python train.py --num_attention_heads=4 --head_dim=32 --hidden_act="squared_relu" --tie_word_embeddings=false --parallel_block=false --extras=["capped logits"] --max_seq_len=1024 --dataset="wikipedia_en"
Each number is 128 + 24 x the weight over its row's rms, rounded and kept within 0 to 255. Layers, rows and columns count from 0. The size above them is the row's rms in percent of the matrix's.

# layer 3 MLP up, 768x128, rms 0.134, rows 154-159, columns 0-127
size [ 96 109  92  90  98  95]
[[151 128 129  77 150 109 112 130 134 167 140  99 138 151 116 143 134 101 127  78 140 129 132  97 146  90 105 169 134  69 135 126  98 125 136 125 129 111 138 139 134  80 144 130 102 146 128  98 122 132 148 133 111 135 111 121 114 118 154  95 103 200 163 148 124 138 145  58 150  83 118 114  83 152 148 127 137 137 157  81 148  83 159 114  98 150 158 131 115 126 129 122 116 125  98 101 156 116 113 125 119 100 177 130 109 120 113 108 116  71 138 165  97 130 111 141 136 145 162 122 105 105 102 138 118 119 127 133]
 [ 96 111  75 119 118 119  61 105 127 118 101 170 155 144 102 124 149 102 168 144 127 143 131 119 129 102 124 126 129 149 118 138  66 158 154 171 136 126 115 121 126 131 140 157 116 119 107 172 136 108 107 125 159 104 174  95 113 157 145 139 144 140 118 101 147 115 150 158 124 141  81 106  93 102 147 134 112 111 104 153 113 129 122 117 136 138 153  95 167 136 128 175 131 145 195  98  91 121  99 111 109 173 148 161  93 116 112 151 160 118 124 111 125 117 126 131 142 163 122 128 129 131 153 109 146 137 158  90]
 [122 130 135 105 103 134 168 132  84 145 138  90 145 147 152  79 108 115 157 109 144 110 156 124 141 131 132 146 116 116  95 110  77 127 102 116 121  91 155 125 120 121 128 104 101 159 107 123 139 188 117 108 106 116 144 111 100 127 170 171 135 132 124 150 144 156 137 123 123 163  98 160 116 162 120 140 146 107 161 146 102 148 101 147  94 124 141 125 146 165  91 135 153 106 138 139 161 146 122  81  96 187 145  93 151  92 121 108 112  96 123 139 119 142 140 130 169  99 148 170 157  94 141 141 111  89 102 125]
 [118 143 118 148  79 100  95 136 164 140 130 101  95 136 134 171 176 132  65  89 119 112 106 143 151 141  94  90 155 120 160 145 124 146  86  71 128 172 159 133 135 151 138  95 148  99 109 111 129 124 111 130 121 129 111 135 117  82 144 104 156 110 135 106 112 136 126  95 129  96 150  83 153 146 146 143 123 116 115 138 124 111 146 135 122 113 137 135 153 137 117 135 162 118 150 131 117 122 107 106  86 131 116 114 118 138 128 142 147 104 111 136 189 124  87  86  97 164 177 155 113 142  78 123 144 132 130 149]
 [173 154 135 150  85 123 113 118 144 168 106 178 129 125 130 107  88 127 118 102 126 134 112 127 111 141 165 160  95 170 141 103 116 147 145  88 151 136 140 135 173 120 160 156 139 149 136  86 119 139 120 164 145 151 121 167 104  81  88 155 131 153 126 138  79 137 142 142  82 163  80 129  99 152 123 105 130 165  84 143 141 120 163 161 115 122 176 158 137 163 126 134 150 119 161 128  99 152 140 103 136 124 124  97 101  96 156 119 153 109 120 134 152 145 140 156 121 113 143 132 133 130 139 121 118  94  98 123]
 [111  87  81 137 123 160 120 162 116 114 135 154 117 147 103 106 125 154 112 105  86 113 132 135 131 120 118  78 131 129 114  94 131 111 149 116 112 116  83 120  92 143 140 118 148 100  87 165 147 141 152 172 133  93 185 123 129 162 126 153 111 150  76 147 125 133 146 102  99 142 113 134 117 140 122 152  91 102 115 129  81 140 181 165 142 100 159 160 166 116 107  85 140 119 149  98 132 159 122 169 123 152 130 121 115 141  94 156 115 107 111 122 147 130 178 143 169 126 139 136 125 157 109 149 130 134 163 132]]
# layer 3 MLP down (transposed), 768x128, rms 0.13, rows 154-158, columns 0-127
size [102 104  93  91 106]
[[125 107  82 120 140 113 128 177 171 120  96 131 112 154 110 147 151  89  99 143 126 134 144  86 162 119 131 128 123 111 146 117 128 128 147 123  79  87 140 131 104 113 137  98 126 137 130 143 108 129 128 100 181 120 104 139 124 169 148 116 171 144 103 150 134 128  98  99 124 132 141 107 134  79 148 145 162 111 129 167 102 146 133 147 193 134 154 118 125 177 102  85 116 151 143  55 150 143 121 145 125 147 122 157 116 144 123 140 136 102 124 135 141 129 140 152 133 119 107 135 107 149 166 101  84 125  71 137]
 [135 128 147 136 136 133 106 101 113 136 105 145 109 102 159 125 114 132 131 162 141 120 157 134 100 140 155  94 123 155 129 118 144 170 127 113 133 150 129 153 127  97 116 172 140 146 151  68 146 150 109 200  83 119 100 127 137 159 140 142  87 118 120 138 110 152 142 129 108 114 115 147 128 113 171 154 117 193 118 124 122 130 146 121 120 168 139 152 159 148  89 141 154 101 116 138 134 138 111 129 195 155 146 150  78 117 147 103 164 146 131 103 101 148 130 120 185 111  97  85 152 113 135 139 154 118 130 152]
 [120 101 125 164 149 139 142 108 104  88 147 112 131  96 132 137 158 151 114  93 160 144 111 147 123 129 115 149 110 134 114 167 171 162 118 119 149 152 152  75 118 137 125 115 118 192 146 128 101 119  93 136 102 193 126 205 144  96 139 148 111 131 111 124 117  84 135 117 128 115 137 100  97 129 134 143 137 132 100 140 148 127 162 129 104 149 122  91 161 122 110  96 103 127 140 103  83 130 128 111 131 113 116 108  98 147 147 117 137 136 119 137  63 166 141 125 113 123 146 122 132 111 157 141 107 115 192 149]
 [153 113 105 105 109 129 149 164 155 144 126 129 115 140  61 113 149 139 162 115 144 100 154  97 147 138 156 127 115 131 104 126 154 108 131 145 155  75 124 114 147 124 144 156 145 110 155 177 139 120 128 145 120 132 160  76 151 160  92  97 140 163  94 178 121 126 142 141 114 147  91 130 134 111 101  96 162 167 165 135 130 140 117 146 112 120 116 148 108 117 126 126 180 160 160 112 124 113 154 124 138  93 133 132  92 108 107 135 136 154 168  55 132 144 149 138 142 120 129 101 151 140 131  92  87 143 147 123]
 [ 61  80 130 112 144  75 148 136 113 131 159  76 168 143 104 114 152 156 139 132 119 134 158 163 113 146 128 143 116  98 171 104 127 142 144 143 169 141 139 154 126 136 135 101 165 121 109 116 155 134 140 109 107  99 145 138 118 151 146 136 135 149 152  76 177 107 148 195 134  91 141 149 136  94 158 146 126 137 176 104 117 122 146 131 106 138  91 149 155 152 123 176 134 119 143 116 104 124 154 151 135 162 157 124 123 136 169 142 144 125 167 109 141 122 146 111 125 169 127 100 115 129 129  90 122 128 131 130]]